config.toml
num_hidden_layers = 9
hidden_size = 160
num_attention_heads = 2
num_key_value_heads = 2
head_dim = 64
intermediate_size = 640
vocab_size = 1137
hidden_act = "bilinear"
norm = "rmsnorm"
norm_place = "pre"
norm_eps = 1e-06
positions = "rope"
rope_theta = 1020.0
rope_fraction = 0.5
qk_norm = false
attn_scale = 0.175
bias = "none"
tie_word_embeddings = false
parallel_block = false
extras = ["paired heads", "shifted keys", "gated attention", "attention sinks", "short convolutions", "an embedding shortcut", "capped logits"]
init = "normal"
init_std_qkv = 0.0605
init_std_o = 0.0
init_std_up = 0.0605
init_std_down = 0.0
optimizer = "muon"
learning_rate = 0.00623
lr_mult_down = 1.5
beta1 = 0.95
lr_head = 0.00668
max_grad_norm = 1.0
warmup_steps = 200
schedule = "wsd"
decay_fraction = 1.0
decay_shape = "linear"
final_lr_fraction = 0.0
batch_tokens = 16384
max_seq_len = 512
doc_mask = true
train_tokens = 164700000
max_steps = 10053
dataset = "wikipedia_en"
Each number is 128 + 32 x the weight over the matrix's rms, rounded and kept within 0 to 255. Layers, rows and columns count from 0. Numbers have three digits each.

# layer 5 MLP down (transposed), 640x160, rms 0.0432, rows 634-639, columns 80-159
166109108110154107091182082119112111146144112151128187131137161105142140141135139107164150118146140124113123118171126127132183100097099134107138068133122079091122188115089120113100149136151091124167097155130138084152150141122132073093103061
092164139034154123102167130111093095121197134147174127113148137116119162161094131131121105150103146090100151138087152104153116147090184179077091178143108125186181176192104122109074141167162163139128117155134165197137143104096133046151168131
133141171128137156138150221104153133111096128193147066131071150125112121123131088100107097143131115134119170126108176088122111091099066134137128091152080102144148148161043146089096133150133095152141164081056161132077112183132128121138103114
144149155140091098164077141159165116132124085066109145138088124125133129151149148115103105182132139186078131139171087172151116129105078068083132126176085122103070145121130171158154115120149159109134133178116118153108107115109152132156149132
171130143124106125116156100183130069157122129098142145125128174114081177104124133155125080161071090053157110113100134119114155115125153088137095108157153065109137068088105106141144170193084168082132122172105146144116092112133105201105086162
117161141177160127179125095139161164150140183151154110138145113115118139068086126155126157210102141151150139133121192126088138176157120143157164151103140162201095097135153094154107095138169101137137112085093129144119156132154127141155098152
# layer 5 MLP gate, 640x160, rms 0.124, rows 635-639, columns 80-159
117101075072113118107139133197142188162143133072105114098184111153120075125226157110148067108166105114129148134116120152087171168111093145153075131185173087125118066094112094192173139123123176134115060152119151144088107145141147116112143137
168130180116113151145145129156093135128145165174142115160116173153109108105086131142135171094181099137081127105061184208141121054177105130103157183190153153134120133181081123112142168152077152189133130168079124130095145085130166151145159119
106186129086143125157209079129140189054087136185113121108134166124108126155111160157181155103134124141117164134097124133106124129127098123169139108118137139108150098103149164129078151158167187102139155148120118112090097056117151099104141121
120129129119130144128132118122090142133135074182198112129145121131179109120086127129123066073162130125149066099147141148111153098154161160121130137116087101105152125095199190144157144176123140114156118089135147216121175122137116121073059188
087102111089168106109133107119150163128092107123106084125168173100172118093127159199131117120144126110139179106137145133135152128176124135182123119108134114115112171125145107114161153166152144102102159126111105108173160142194151188120147120
# layer 5 MLP up, 640x160, rms 0.124, rows 635-639, columns 80-159
138089108175153116088118102184115126140113081145160076124159108114113175098132097122103198106107182170126129043125095106063104131069134111114129079121085124119135109072138129142126124159145162104130127107018104138116182097128150129161149194
143189175111123137118124135140177154159072099107141071055096187131083112096160108131119120153082103097075139138197195109109102136081113069091112120101148147123111130143091073149135185123113123136149144149105129104148163101198158161151116143
123159103109098127141088098087110127132124126124106131127076116143148148121144122079186067186108069153101129149119144128158183138111118135101153107161166052105111139133148125142129112150173081134084131109084172093132066112151145088155146147
133081175122105125107124111120205186106154121152087119120092142135174127154124133112095131135099120171086151101138149143132036113131166150156122149145130095123169028127092102097138126137142090105159176129104090157075089131083120170162147141
148069143125177114093119163124114150070123112103102112145163100161142158189154144148181069110130197131139088073184097141158116129146044134135132110154124139106128111075141184141181126071066132150133125177162170094126073089118130083091150115